python train.py --n_layer=11 --d_model=128 --n_head=4 --n_kv_head=4 --head_dim=32 --d_mlp=512 --vocab_size=1024 --activation="squared_relu" --norm_eps=1e-05 --bias="none" --init="normal" --init_std_o=0.0 --lr_head=0.00414 --decay_shape="linear"
Each number is 500 + 40 x the weight over its row's rms, rounded and kept within 0 to 999. Layers, rows and columns count from 0. Numbers have three digits each. The size before them is the row's rms in percent of the matrix's.

# o: layer 3 attention output (transposed), 128x128, rms 0.0484, rows 20-40, columns 0-127
# v: layer 3 attention value, 128x128, rms 0.0818, rows 21-40, columns 0-127
# q: layer 3 attention query, 128x128, rms 0.0865, rows 32-63, columns 0-127
# k: layer 3 attention key, 128x128, rms 0.0872, rows 32-63, columns 0-127
o20 065:524514551484496499532410530482573575539509455514444402520458516489523509511532569499492524496526479525491481484441526556445503473504560444502467489571484516479506523476514487528473530523501506495450490495484500482508457434483451550559490528442373505479485512472496538481541523527438487492546505430526505527515436519436478498484441461581525426520544475562439527471463546549512531528630
v21 090:437472523474452491517478509509489503487570518475516457537487475541494441441526538478384556506409580450540521491540467531535454440559499530469521472434475453494493537528526463541537506469507462508563555447501485413522489503558605565500491505497517454451527453447412538540514485462540500533457485530534561518493543505529465471508507469479554534493533454517559510450561487580515547490495
o21 121:510506498476501459430556494545539480477441432443516580472522557478552477483543560481532460450508555512508486546429517504454490559477524495512514491441503527505555469456524487590501543486437506425532548468401459516509506485555521509514408496461421521499469531480470511481551513498501491522490495557598469487536467458442501503468532526489557579575513470527562420452461506448500522471503
v22 093:499462536464447497485470490547518536465497484462412512472517507502470504554459513510492494453563479505405523480506474473564521485643512515479469447509440451507488379532580515491524500447526488488513558468581525486517540516496431482452481496503520470494554482553407516481532484582535535507511556452532507536485518523520527460504494503479430477471496478531497606490458477589463548499500
o22 113:438427516484410427535447439475501444465454495478577542473537495505532513494518549519546491512505504510518597552488508495511555566482543512481492494458533463469461462496568484525439465488481451454429545482478509482476536511474527566587507501572562593435459466472526597477536567510512524509466534510524465549487552452529477489526478491525482410515505483469494556507522513490511418515487
v23 099:448358501486456528486520499572508490476485461431522536455537519482499516504501519511504487499522488534470542451466555548597528529591496473511424453489465542493511463564550478568484541438493474427564451464501524511530539511479479505530450521540499512499502498625458501453530460510540579493481557509529558475499552512515520519487508431510531509446536452480438490510484488432421500475473
o23 115:512430449460478491422514416452514473498510465495561640513494509547491530504515517517629506529484499528541535510506463495518541507529516456524527494449520479475482461489604531479447505548489494523439508489455508547501511578475587529538443478549528510412495543474509567522444502458536488487462470511517492534488535461518437558434551473498473482441464514464560464488489555496457463477529
v24 109:516497446417542440538525507484467501522459526639519519467556464588475427465551508452509477555472494488550494495517498485401505500386498504471553514490524544511460525419462534504516574563498455477421405501472481547511506566511523558534466537508473493507511481493522531481488491464370451502501467496509572497494489509495497566478521513500501515485503529501510451505518478438494478523519
o24 122:514572473477612511581557475546385553558543481561502479539447418491528468434527495466494478503485535502522425462486532520466457535562495512517507483519475508554460541515475557447483503485499540498524511503550470470505442459526482544511498454506470468557506496555502380470450485442422506482518482539562556483415495559519472485505552498534520519494481546530506488502528496435436528485493
v25 102:501470472443508480535545489525513503472482459517484558476423482521465458455486465504461550548540530479444476387522447504462522456549491489530476448470458579500470529444498528521511531468507453519438424494461466514529518464501578491493444538542515448501507475510515510497467411483488583492461591496507639456534520486539534470511575404533493444502518555525508498516506465446447517496516
o25 116:547487500489566441495542483506437471465504428533539562551460542495541455472494461461534503520480557490482447443486536494453534555499529506554522452475512542515408521609522466489468515462543554500475504493533561520463487446473544520570503462463576540446457511532502491473417497491542486488511495528550487503441476464413456506431593528547457508489451541500526455533523542465430544528547
v26 089:507390500503497490467481469529493539477504529466387505457585486462454512595573558561541528504559439534473510514470490511571546496495457503438436514484472533504520464508547506533526489452554494485477549481551476506531555508441487465561455439434488553500563455548483549453500498570556502528521523481545508435554507530515513597539469515492499506440511420477482532476515462528511496482478
o26 111:504500485449443489527447464410544479540452484544513451496445432494523545483504545469538451484574494512538599594503471415515504544452532516466535494466496460513448489469575506463437485535536446518400569459503496506522521526492502598480484520583513557459480461461505485521472470466538499521546486498477483535533565433541487568549499511534495452507539492439504556489517541515481511444522
v27 097:482488533535526538478509521429470535472479651581499486506491509443504474586497461496507519482443467480470499447522486527496516466520464493474432515487508595478616582448491459486504512505495511461548562531491516498485529515508501512538472456512494494524530449480573530493430592564453522522523468483519467422606471507486489504532456496470511508566467517496500416478439531462480493544507
o27 125:450550562476508547479568524446530449510448494506501431521483523498530420471543453432504543520580495564477507521550458413528472526549482522509515542538469549540512533513449550471484478506503536575484557479520506453471541492439444466465520464531515419538455496514589402537423448513447536455566455520482500499489549505509501483495463438507477512525493501469517559472469462539533565473553
v28 095:471478535554506518508513458487502502543455600517475483530484520511494533558497426445484493429435515491487502475538461506504526446557440536468462491484517564511511604543504471470543527461484587559552527560530523483468477412465572469471516539479500490467575435533541515515448490569533552523482451504482511439566504548451475476569478528507480471546508518500458406469414509514498496558500
o28 119:453469599507509495535446503439510449515463527432482470503496532468487416485513476492485522481548556476511522525553417472497474498475441503504543472471510602481488496486437492554548510511505548555520496513511540433462525564431542419441533463474560456543502518521528448512434463504425565490498502525497462530529539420467468480472508572481531548523483501489567498492470527480554609492556
v29 089:489586488490478471508495546559464478468470417473539511522457483463568554501521519469469538557504494484573520559461581499488492583488524464535487483506507445521533521497530530480471542509516497400468441446435465462521473485570540533527533527495493515564387532513472429546535542436485545520472503490491513522462505493457484522431509474502506528441566437490565505509612566470510528490482
o29 112:514545394496483517413588525577485530454587501507510568459491492536514575490513532500495484492384479493464497457467506552523490434492503501489445527528456494529539446464543506526506511516446454496514469430452499543532548470565450576482446533453425475500559485501449553559546532515494476547486461511523512507461498558505489518436551488452505568453514508498439494496484511542513498530426
v30 092:488512521465527585551484520502500477496487480459550504486533542482512499418571534508458452606547509576502535500509571459504483568427495493491555379521505508518444474530518527501466503534560442492574461559515454587462553482486434506484479495514492541510509488503495477490465463441405487490512494478447510536432493492474508505544500582511465464461518501490437536554557409480505532510468
o30 114:500503485408490517517511477510476619555554499599540505468506475544448504472492517540458517489436545490512496477484468499502506462465581463507582526447566482428481494500578509437479447448571453512495465487483502552503448501404542512496522474508531519497559496483522556455491453441480519470573472487514557467514426507562559578518551551473533424481475513493501452475492548525509479489494
v31 100:517466489413471461508494486494444494467503501502513512458564496554543467573508497491510435483509448556609532467434556508463506517583525485498545488493466503497564407421563537470466570493456501394513441464483502516524512505533419502569466530490514501555486455515516561518538476504480533563499475474552521532479515521463511539408485491496474540430497449459550494521561513440452509523504
o31 107:473545465480503523504605468470445467434518507495591540489472411507518514455504506477531483515497471531531562497490511497471509523538463513530445590451492495493498495467581592488471499532455433515460533437483499543529524494520538564529489514591537493519480453458498535537518528496449538458460478570541544473425556532601445517471557437471488494492485520471468498473534514490460444471408
q32 074:468537439545553496411500505585505477480449414515491469496447514375562476501554530442452527484489448486449445535490471425537509524482505428477474527514510487528582476473484551534474525463542491440448476517513466499517482601527505543476485457494546476447464514572586512504519508544508498541541518483528518508468469544477542494508540549512460484510507561499477469518478462514533620522467
k32 087:497453541488543490431518531473421461517439455398523507459515473560469500520527489513574538508464514485442474507444526508472556494528462453521541485507523528501510376610565536506525505554580486484470483510544521501481475478455484552507465480490470560534402529445435493502506490500483552555494465505537545445535523526492525480489465558530539461580530509463512440492484469536584475544487
q33 076:446476471494498478490503418522502544386507545569549479488475476538515508473505510572529517406513472529494484459498456500462463461510524436519510493423438535508476509546511447493482496546430550524510567503411505452431527511532545518511440500459556518546540481492453552528491538542465470544503460535518524535450523493534451598537515539516562493475575420474481518505529522598455485477525
k33 091:493448517497501463522556478474423496494467508481503557478510522519490541511480496472517519566477492435460467477588471468495493490549532549528523452419531481519459488494483441570501450460474511529462432547480513542444478467526512447509519521536510471520511479494422525465516529612584548515522440531473499525560502538535431490478562567406460438524551507561421543533561439518483453452486
q34 090:554525398480474497487494480490464489481528554557474479422446431441437518520453507492461447531521514487456506494532459519511533535503530540497521505409508500463520542515483442544525578476509478540511490463523465483471512575502441582481465432506487558513581453539589477476487565439548523482396487493430500524497499566542518532482530516510582508471419493525532465507481539520463471559490
k34 101:510511478599500487449519525523460519456572471424485505479581435424478464485530549547480454517510528441391467482449493520544545544500527506518512548503523493450441467559574463551505457467523457549515542537486619531446529482546546455515524507542455457494508511499521492519471514546551507506543500527480507427521483467532454539453508449497438521574502563534514490498533497537446476458445
q35 087:510503526464441579537453457495515518491455533499560485533555531469483502480502555517529510398441532502506493438590498534408525504462468527460493513489534437484478426446549510463518484538518493497483511478490546472519459537523575502471524526474534485450544542498458606520457415526488498465553526503507591526422481458517454543489430559536526536512542547458471508437474529555494493431526
k35 073:561454466552492495509527510501434465533534518539458479536441460387464557481548487505536469543519468466476456468560503483468522508479510502479511446599509429483495480470482551411517457571529499513563584512527437507495556501537475463429545506515449508468458540435492493495507509511461480526522572502474527572401474467495545449472485474532470544535495524507567453556494512486496437422516
q36 095:533516579568478524525490512481508527534531445491485465510469542573541470481450463567480536515509501456510491476519527466488466531431431554511504489549530482488531479541548499458469441480489431462437549594517551552468506436471498487491534521538490442546516595463443484496536517480463429525587544506507467538493441435519455499422491491478443580570513550494497524534528490495523521395509
k36 110:451459510482521484539463488539536500534452539542495495492443548586550547527525480449582527486527509521503500576458521508448580463526466462538501378462475510550501491512501479508522545499466587524509485485480435475500448500485488525430488500519476478545382458589480453458494515474487513471456508424539506543546507505456452468502487499508514389494551487543459526537491483500499596533548
q37 085:432475502472552477516485480546440443474514588489496481510510459479450552457408539493589437518517540551460501502445511526483491525501573537497462465475478484502488474544541510561548591560486570500524461423479492407443494534545498463454505508477549532497436469574497545491507480429504563565464447548533520529505507518496562484507517464492553468467498411495455510451493485490539462455524
k37 084:536514521528507559563504523441567500485477510435523516483533455439484436465502520530470498555494511527518482438490433461575386470450547500568479575508510469481501428446501457457557457456540455479457561526467515538440475510446451508541552540498534503523477553477534513536491542543480475480536566496453533475447546474546510546521475488478503563486520465448460403511530538496529493416453
q38 119:440483524509458414552463514484459492543513554514530500501504471487448542524513509470544446493519471505485457539462524515490523494454563508565516476461442477515417520562540388560527489504480618539504432474456521463466456454497488526502482538401464506492449493581553470494526493509510538521474494498517459552528541531473473417548454493551572439496531469499452533445442515561536488526545
k38 119:571505520537520514448517516461424565427531484474569555447536555418517509444490523553426509583439533415481477468517494503549512493536513540513494550498497498470546493453530538503494497493504448532503472563571486494499587508490490494572566493523457530454564487457534558472443461524497452548544443554488463496465429478549501573484530529466488573495449448489525442469519477526485481491473
q39 103:440506413517545464456499500553501428495505509505503529440550495481442551553509442464495480526462538505449507504451490488531492499521486490500538530460574552500542423458534461506563575445472602523526439515482435484481516559473458552512487387505521547491454514516520485533480516535553524486459510517462519518559574598489549495482531490502455507536486487475498455490459426498530511613469
k39 108:461454461462594475450570466462426458431566484479521517430543492505514485561494504521489504568444530448483550456505501428464553494535480507457501568459558474518468477470508515449514557504478483542479521495562470500492558547467487505551527474527531534479499479538463545481434503539551538572481427590484441465539496489513547553533550556431468500474429466510500542572468486480503509509436
q40 095:521504465467556495533497564555526518531552428546500494474472526474508390500464550462512505514504513497518470562451508542548465476426485537603495522478469398498574449463423485497514521450581521449480506565541523516502449517477452563549531436478489489505504517472570494445530567493473519490472522501524521434568463546485500488420533463488509429518523493527447476528569500466528493558509
k40 098:505477527487483530458537405524446474463522409428499505498466542535445530519554537499490408505497526517440434496524480564486496547424499483473488536502606460442480479518523523526514625488474474497511481518537515475450504492503492528506520460549521418490454515508514513493479503542539532503619531512490458482514520496491484543415487497526470572520458543517465470434443537556556537430506
q41 088:430544478509440530542511518549571525512501477548453509504541531493467481508511485420387542445478582537531448536493480557502435513427497490465516492473536497541554458474508475622529516453473516494556506589530488500512494522573518529553495412530537513478476561473526458485494479492488526488454481465437535501497511504509560511535456508445567574464496499466414472519460561514506479559496
k41 098:459426566425504460482468364472463450477542511492516508491491479592467586572492551480579412483465504484454547450504538429468532519515530507492484518482543472491456522523445494535523540517454515534496484489548480525451514527511523472553544498552498458472508481526514546544524539575593515487520509584452497509483512521526519551478525447472507542476446403507530536510472511542501488444515
q42 115:469451535540521489503486543476456484491480498466529511534510497481506546522482493457493518527475463512541495539480556473500511464525528512551561438501457522579401595578470382551540475563447542543477425460502540536490474427492498485505505600413455532442454484536508486511501517504514568457490463539511440526546516508489483444537473520530475414564506457492473479430467444537538482491518
k42 105:591497467532524501444483497498491611512547462525529629473518491490546469426465475519475537581478461468451497487518453445528532502519493488519523467477462522502511460456511550482451449521528472564499503464575498531586505463484480506471556539520456525458528527501586510414533498489474410496472491478518487589505452532511497488431589547493436521471494493501551496512495435534526478542466
q43 096:450440502545499474491463562478458456547511492514548496511509470508481515573509540443513479510536449515477441550511551473479487499532538494546527479506461467545406495606537421527529489469470607506521481443481483512480455425521468487467441612438510565533426524605470512515487490521489546556487498532512485543496544487466495439483493484551527430481559514483504525443438446507526479494521
k43 122:585526478483481480453515522438462594463526508487469511411478573378497543484488474558416510570452571435508477481524466537412544483495513525519467496487521514473548525445528569520502538469521456527464469521499460490515565436474471477559547498497481556521551500472527501484506520440496523540592513501513406466480437513460531515513499505501495518510443532521568441493525490552542500515474
q44 095:526496577497462497440426537442407489559455544503564517483502511477490518488506557501476471524543439477451486553513507531435480489499501518522513490482471495485393559555550581617515545480475546488485493439480458454496499445523503504486507490444475547518497485544556485508445494470487527583496546513476453510486506544442496415503509609564588475486497499450540488458509528473500477536540
k44 093:576502475559562501436523527442478479486516463401531524498502546479557454474558499544441510564409540398486500473430518539521469516526448467516531506484487434542566556486478541546531454466503439514506421533555562491524554464483475549587488469470476570526476505507429480513547500490523512531545498509540502476524474504508460551461519558494473504481476574481466411499499519527544487506463
q45 098:483485509530478489567536523498430476548558570470553523539479436472456550566520516494488454488514494501489446478518512481548552486472534527548540495452465493531396509519482429520496441523473589552435472464420515506414562511439484509530456548410493514501489471552547539526530475483520527468441486529524463544524536510498435471499461509535513415500521507512422526492407502581527491517521
k45 098:542524480477580535518464497544512585446505570550532507446469487485491469444478466549571577551505450502522538445504480510597532453492455490548486521510438436451505432495534547483491561497503480496488508492516483510578507494471467492491533453524468441491482521439537552428446462530466432511520425508475525510564447504544560494509536474402526503479531469516501499573546519496411476548519
q46 100:464523575485471442440470539564574522511465479396507505491511502465555512478508501441482529582470510532510494497452574466497413508564398481518503403556536486506571514555466494545555511472556516460506480530539485519538468497531549488506567463499445472498454462486475412500500548507500534515494517452556426504508515575469521492551526558492470511576468536480456481459523456537541511513500
k46 089:462496502511535501479565454449508531500483417478495527404505514530519461470411527449528498492394494471498502493472514485471563468500547448469472559497604529582484524477421517534511495582517518578520505514532513539530490512528548473590537492538514492496437494482527427461524515480516499467497507545498476457466474571477459518501528518551375469525482481553548465456484454520577504475486
q47 101:537504488452455599476477485487556526507456443530488480484551566514524462397464464546480511486490484503494539443509469534480475496545488518522501463494523442437546482423491607450471550502542362468480538541521555526559499541465544533563555473528500468483536517416553494478477530481486486483502546482406493500482446493499500528489524511476493549473480519491529474502595552438497478551531
k47 098:469432498576496490498498485469458385481528464440517512535480497568540505506533509432512437539479520516449472556480513469599433532469473507500574448498516473558517524531451429556584471470479537455586445563527578479508497515537506500462481494552544459490475548533436479588561469542538476501522530535529527514490520503532457522457473529490540520530499529472418487507443468456491493467480
q48 105:461448524554565555462508547487504452501498536486550473489460503462529564584515498502499516533489518474501441472469522474559530474558480493569561517501493457560454529505482385513489461579471576538478407443474488524499523544400477524508496525487452531439479514538451469536543531472500536452467446540540501514528533532531472456508469480516394443531508523484458494521463443552548543443472
k48 093:492549482458463530450422523540564605527477504565528479407499500485534429459416517558472562516554454508483527544557485491470511477550500515465487461519496479497482441500537530428432489499544498486456566428515467520613446491489496490464544461509506512516437505435542498446470471479516462525488446466528469521550453531457509443496555492516486467511485524578566527575502479525518469504538
q49 110:507501516447518489433479552567546541423477436425474506545461505498509463437503478445533508534486550511555534516423577467489482475547478489503500459555501499541625520479431462497526483542555468503499434505544543560497508476524529489528508530511483488439441439424436479535580537500463533442509482496514487457528477532514555500568529475477448510577481481523478478467570454524531534433487
k49 097:504487466576468501514532468493483534538463397469465527484518495504492466484485572472471464475396484547455441511507459464572506495434610440483510580544583562547475399463443456497494461594508526571493513477493520528513464473517513538476546543558495510489502460511580466498516485497501454487464498498481491554505493579487478505476491508526443531553545457505531460443471467529495514441477
q50 119:551570456440504515482504471487565546469502423527465508479485512547520454447461498499488539489476503486551528511522497542473484503453468467420465521546508508470623444462469538462476539486551422440505559568519471508548497492538492466499496478587505489542550519386487501462450502515443495499547530467506489432511471480500559584489520484443516567516471519546556481518600531437478513464492
k50 104:475451524533473512526528467504444389524525470477435476540514473532488550547589511435460453481495546528492479511446511475483466544460544460505507506480525560505490545548450454535530535523486533498550457515483542512432503532541505492528442568512488519501497430622460416528546539531489526460491543487482546512504602482483510546500454490592457553524539507478448516426415481498495521460481
q51 114:566569574443497498459444560519470499518517402418496527478468519485487511438463474466527523574496472506543466569483597494464507493487470528497510481579498510554570537496454486512505564516537484477460488548490518526509486440499516470493518492486450487491487457439556482474487534509471532483504588488551379434553468538438461504508501511499489425572462559548538464444539481508488553472503
k51 096:456484462544529526458567501480455489532492399434482554462469490561498470471526522473474499522446513484440378465463462484529533500434556437471507535482529481511530494491475492525531485595551489533565478545531554512498473432502499527528498534536453541451412482601515483443542541512396505482503544502498539562529521535486481529476529522517443531552502576519483475458493460521514512564468
q52 099:421492510536472481425478538566559472554479446491520486549600521455574513525512459494517547515478489495547461528480591496526402486505479483457430458527523533513561483552487535502538526455511499489588489568584493465530444514489520467484502479491494482494481594539524468453458496518518577509486462482492497522495510523476534488560430479479498462460521466482488436460459455422460462597506
k52 103:457522528432512390503530422432438513502592495478447483540446497543490591487449554505504460459458537472467504468537507483393593502547534465378467483498545562499509540499461555499530435491501458554514476526538502490510484471534489414507525502508508472550530480511572441504512548492556491520517534505531437506463460516492480543514541490533468503484442497505490506503502513556567518530525
q53 093:463536509510501464562490508544468479474518538474564461497443451472449505558508567477463485463527524485469474488493463541522525496433529501586531569437432500508428523503495435628487444564444610521498480445438463503453484486521445542509487528477504519481527502511491555512529440480514547483413511521513486503521538525489428451490482586522576525528534497492466523528473573550530465528513
k53 096:555473501477508579453448425457437480438504564499588505451570530551479511493543461569509508537487467460499555518475516485541442529488472448545526578505490424474522475482567560504448589519423500468498473494554467484490509536446500496527536448503519535449467455514486540483466492548494507574558421524481466473545450507549518532485562520498468512487479438489520428446540517529466435479500
q54 129:545535498447480538466468456496516526492472416498476519479509534526516462403480500535524515522484482508514522545509504523474475503460477519416439478554507471468589464459509589490482551480559340452511599563529474512558499492541506472502499467568489503520533506437525538466450494502465461500546568488509463462499448454493515567492520481474529520502474515529608496511586549471477501470485
k54 108:480452493564496514520552518463468391537496483463451493577507469531461528500584517458450448499486521509475457474492503451503465476425531444520521472463506529540566576550461432560532454510520514501580466546458558510438477454537487500516464576532496484522513529578459438551543539529452527508492575490500560523500599476500468524490467500552462514546538533477423498452461491461523514482467
q55 109:585530513440514524474496484511544556477481422494448513512471550517528452422482460506524523536480519486552536494505500512488463474496452501419451494526542530480636510416441582439494485486550403464499521520563510523518497507524532479478514456595512442464531492436482487488496510476458454468574500455534484466502463498499535549459527466470469562515476534556573507531568478501478566482468
k55 116:475496520529488522517527510500542467567420421496439487561509463540465497540551552426513463440496501553464496488488483515479471472486531443512490478517524577525428518532507431514522504550518549548510521513409515507424466532545557513441468540527490499524458481506534412525519522512463521430437539524486559520528581499455478477481416542530459472465579537493436498416434473506540543532478
q56 085:548484569530510562419490484470486480509470494450477478551514543505554574502447433527506527533470456517526547550555502490475485495550460536400522453585553520491506548532536550510519524480505394514502520507466445485586485512516563481457529500518489442500530531536481471531393506562442453498528593504486468497459471448497547565552495481493492513511423536484582475489473467493456515475507
k56 103:470527419493470442544465546495541489608457491504508526524490493466569478480500483498522603477533450498516494500458521516440540463529486472440466454459481511564537550471445516444524394548540493505514530526430554509571466454519478484518492525482483550530479550499496453480580557415448474514434568463584480522483550499442487448505514457542498449491517525506517506533518424520512478554512
q57 111:580548499432501516443482485537559567468491461479447472502486509522556444438491479533489555524472525492538540481483532496496493492527463475425457496565564520489639490431460576457501481519538385457503521529535515522530532514493494465471524478596495455500531499421490525485497488476480470475550511488536487436484465518515516545521514468451459549535462506523561482529589473454447534440462
k57 127:454522504561479494537500495515525473584467388471404465534532479572479500524543515449481461429483469534517480505461508504476512497452548396503507496545536568517446505501457482481529456540509547506512512491447503514492426490553532527472436536520514497539488480553511383550517513512469513430400518460509527508514564505455503477499463509583441482527591522494468453425470503520527499523516
q58 100:491424532536485519514499520500485457509549567464531498530531447480473496527516566470531402490526497479458480463519557480548558477508508532586528452509419514560424503518488470533509471544522542528447428417414568530480507502482497555536487568439493596479485471541489528537534457477505549459402498532484497519495525489500439469567518489497540450486519523476420509481428475528532437479517
k58 101:528518513523462458445470496495534603467462486540501483432482570481501485452506452489478561547482430492505484540564470517639483473559492470544541485520490480496529382481533535498450492540481492505513486533535466495535452436506474498496552456535510490526554547452521533454508463498460418575536423477490466494431461526522526483474535506453486541534506453513508475595550501496412485512517
q59 097:518517462466511487490528501484481522446563586489484503470484416481469508541532548606506472512513539450467505408513517485511562532500527451535437558477457517502494517499469534438435454551487541547472500421459497501373544568407485454470465564514521511435553436477507583531514474465563472498454459502556547478488490501537479511500493502503447464486479488529501531538471476551464524459468
k59 095:477571458520501505557464601585583557539450514542451441514534469489516480505500495539543550461555435568530535521503505530538471489526522488473506505545428494449470423453536563430491469488495491479423546440451501521480425479492500529470449503465545531521453509503549509494442422464483498515463419416475545451536445502462558513496481487493521476488543546483471499467543547450478476525514
q60 094:442468508512491439536506589526505498507564512472521523482538488472492491515520522478555521538487522493517432501432545501535493436528535499601496456492459473539477478518477413562563467500502577517490446498494572543455451481440489509517545460427474545519453461559521504494590539465516536492478420515543524537531562592501469448499478480536458397536527483517390507475495476499509514522512
k60 098:520470526516484483428535425492476589472490468469460534431475510526414480464420533499501462525452517496466483473566450475536575530505510521500487511585561499416459484498499509498493537482531472543442555489598459492524534486477498528502552453561544456472525540428523507425455462537537462524545454545487479501449464500539493521481544517463449587494456497571527450531547578499517504457498
q61 097:545536471462508560478518466488550557431526434504474492497499488542465485480518480546510518511514539486521514467540475492481500529471468461475456540503502484487610504447468565390420528566484447475516544515476543519455520520486493491470440524588547500425547512409470570491518500531477497503525531528532520447502441462547528537431494443480440523496489540584561439483590521480448550484472
k61 095:429500477530423521572458570551510465526446543514510486515474482509506517570570500471480425426530537603478507569511472473510404513509567459474479499519442510472465488474545492441548473468482518447531446499446529526443446486535518478443421529501561546484507488567529508515491457506474531439486465476470546519540535489452498486513412514548542531496559496479403523473501468482525492537547
q62 087:528474480473496508452562478481517484484472519525523509466535489454501538491440501576497498465451515490541572573562552489517498419524492549385518463564519399466471435444563491490488520454526394458492471518512511527585538530476555470478566476517485521533534479492508467519408534477455455438558471502504465470499484465504551590491532452509471515522429512491525529483477492511514498415479
k62 090:539475464550490475506506513572502449603406527535446455506538487442516449446523471526540595530569452491524548451510472464484477454523503502523479441452505510538529496564488422481486440533578516523474500482453506540547457493496497466513505566514483465513504564519490430503566510422498461486418529493530525510488539505528521530551462526489462545554513560482485543598462466447461527437485
q63 101:444439459542521454549499504485426419552505543521585502509480494509466564538496545487533502485504449511463490521499454509531510498463551502565522530455444466501368513567530429514519522524421622506495493490465494468480470459486456511475494538429538540548436494564553503491475517511527495511490461509509522561523541495523488452455459543566529431484503441484461552488454510518554456547540
k63 110:588543505465495532501502508455512574468520578523543488530511529387533515502452439547513566533570542413502524522494459532437482541483437600471429509480472475496538539528561579464472502445519445471482521484540454510510549546495460509524500476445515461522496523469494571434451476466512538550552455507519483494499426442501521509512542488463522539460411519536541469533486541543515492492495
v32 087:484576536512470533489513498416470487497487501500430496509503497450438505489507504437574518526483530502562596539539413492527507526479501543458558520474445484567504464447506535534540474502513529536492481496479507420532504549574439518561467483506524514558542458512627519483510503420529475511499464477515481446452466505474523520472499574501519484447549412470559539461605525547527517504524
o32 090:515454460490474485463442478510524445451456469499553595511534487529516506514485604515535420476557538489459590552499569505453471493493551551529535462473513541457474445510534473574524435509482465514450559431467462524507516465563511597561489489503460538483499495514455543515483509473464468541541503565476525527494567455490460509481488494427510402522559517465526520439476487454503554488455
v33 081:503518494478543607499509551506504471508414439461516471524470504548519500550472490473496522476525568414516409454490557497500452561505470487527440400528532476495501497537445489508478523551532480527589517556530462468454522537595539586508494425478474507505404508500480486476503441567470480441488523491447587514491492515520493487440434511495508557501529475490487489536484499507475517589522
o33 098:488485500502472488518529562533519492500523529526569454385515533523507475417535473447527475543469519519444470494444419469488460480487465551435479567549452520458558481430521458533486520485503518548460484555484539422531505504467537531430495508594486539554514464454507534451485517555478574576517506509574532510510451473487473521439544452502590520475489494537519485501477454531533432464563
v34 096:518412538516490549506495519487488522518571545513407537440473517514555434489451512465458460538492534573558493514485465529455422505534485507508518493577504509507458473549532446521469606539489502491597564554472498501512492447546503444471519566483481469454531439501526532490498419515460553507515470475520517464528503492427487518493459462517491563486503529522598503481524497508412536404503
o34 115:485509559458534522468509541579499538485574467474476449487442488627525550495481533465461486475540531458484492404455529541470494510513531505554478526508446495518489592471512397500457492544472494497407463472515522444449541509570504545502490504479436546482520471505465460499559499483534513472535531511490538497439473583421508515522461489499575577461514487484449486574530475481475546460485
v35 090:528510502539529534449466469422474506466500542468609508533472470463452605578505481536483469519482492477484509469477432503525522527436507513528590594443506483512485560466551515532521525531410512529444460501447507404470501549521507456609487467491475518412536497442537510471477485540550469525532441530494449495495457454517479523484508519494507521537483514490461449517441518533549492550451
o35 094:455446482532510486478492492458537427532426494451460524523482512415467525532485534447561438500573437505539528583500465457504510455514545508512520450411497598535508552462521533537573580526472521570506492526492478457568488524474502498524383506508505499485447514507499498520431499522501529464468489487491456556532593436470479501565467513517469542524483521406524492454525543494486519500539
v36 092:521461470525522480490511527489500512486531484467518514507530541524602505519533459568463485534496483514457409442467509501512493522547496461527501573474516487482512545417496481457464465532468492589507480518544458524494501462411515516500491430466494535421473462471504498503485539655518530456548478517500563485480470516521495482506494398505461548571400532531418481535471478468542507577466
o36 095:481492492537536498579580522437541470526489580494471470497528507488441473483538420415511527508502449520533439451517389433533564494515502514533526529376499516512483556491468544470509523522463567575555471563497566469487546530409534433477485477532562479499487521483484483554466490504544543455466495471481461548526520496503541467529505529477453583493451481446487445505513499513502520474513
v37 094:445508492537497563495505511475555452520513514500414518494504507576552446533503523440506533467496483574506506525482449509473421476435526502514503498572543475488578495541505398493515483476534526537579521564504575522550406394565561505469509526533466496506467506517450496462517480509494508502472434502496518458565544495443526444491425470527529479556570479506543522496473511447432453459487
o37 072:524499545475491500442392568581480622468579469475447448486487518521549489463481484532474530472488548490512497459443543535481489505481450506488465516651485425469538506519487450510449469472574493497437438512513502475434500456489493497473520528500484522522520498488529512436546538511545509496564533516496514472470422519469543490458491498497557548483499462567504474581486457509577527504526
v38 124:443453522509492507539525487520472442582517428520440479564474500558582506513536510431475485476512525525452441513468502516425454502505540443529475457503570536479449527604451410481478536531465554527540520512474497560461454477502550501496489586471484509511462469539458436540572493499449555479474548492513535553503560511432480461529422483540494492544512513504491460484446495484407538498494
o38 084:543581517497529495513428545522502547506560465487430435518445527534506456451497483540485489524519537531515502412520512516519480478459446483438441469688471493522540536507454478477496494532531469458442481524527531502502494431515503454457554507485483531514503521478542519440530517517446482496527498472540503472487393526412500484453517479550558506501518495584477471567499505532479520498581
v39 088:512436508493480443544482456542498504484350483498571464560557600473496549499522476506462481528456434484522484512533582493556530477532461513428493516458484561542523531476475536489512524486423511498440532489510435494499547531413422527541444456474536500505447496518479473517515485548468516440518548491505472500452496541530478534529509489472488463488458549506429505518485469487611563554493
o39 103:508576441536462551585593469425472391470478552496534496508524491461462412490507490525501568525463493505507516541563528443571522509512436468439500527447505506498455487511482595478556450444470484515582531481493492490544465564515444440486535447519586450534540512501471478520482539516432510514456431513480458491523489462517492500457513445484503482557507523500504552490505501572513482536464
v40 108:476519505538485547529488510472555424508504499490372483472505469564458491492503483417559445459492519548599517559495480487471425493472512460439498471528472479551501494549524471603525467501552502477570526529459528473556489481631466502547437545534517478560504492591553506517515479455495506476451504480463511435493547480451510505491462513504509453500547514465534518465531496517464582482532
o40 088:522514505480462493451481526574467559457544410488537538470486504544550490479446515539501489467488568448503540496501603497499482465479457574456453537659470502461543476507511463527497428472565452487395487444504470503457504414548468554475515509525498560508511494488472561429542524505504487553559478538512551482496459485509494512448538478471542476514549451537526490540482453507517507477482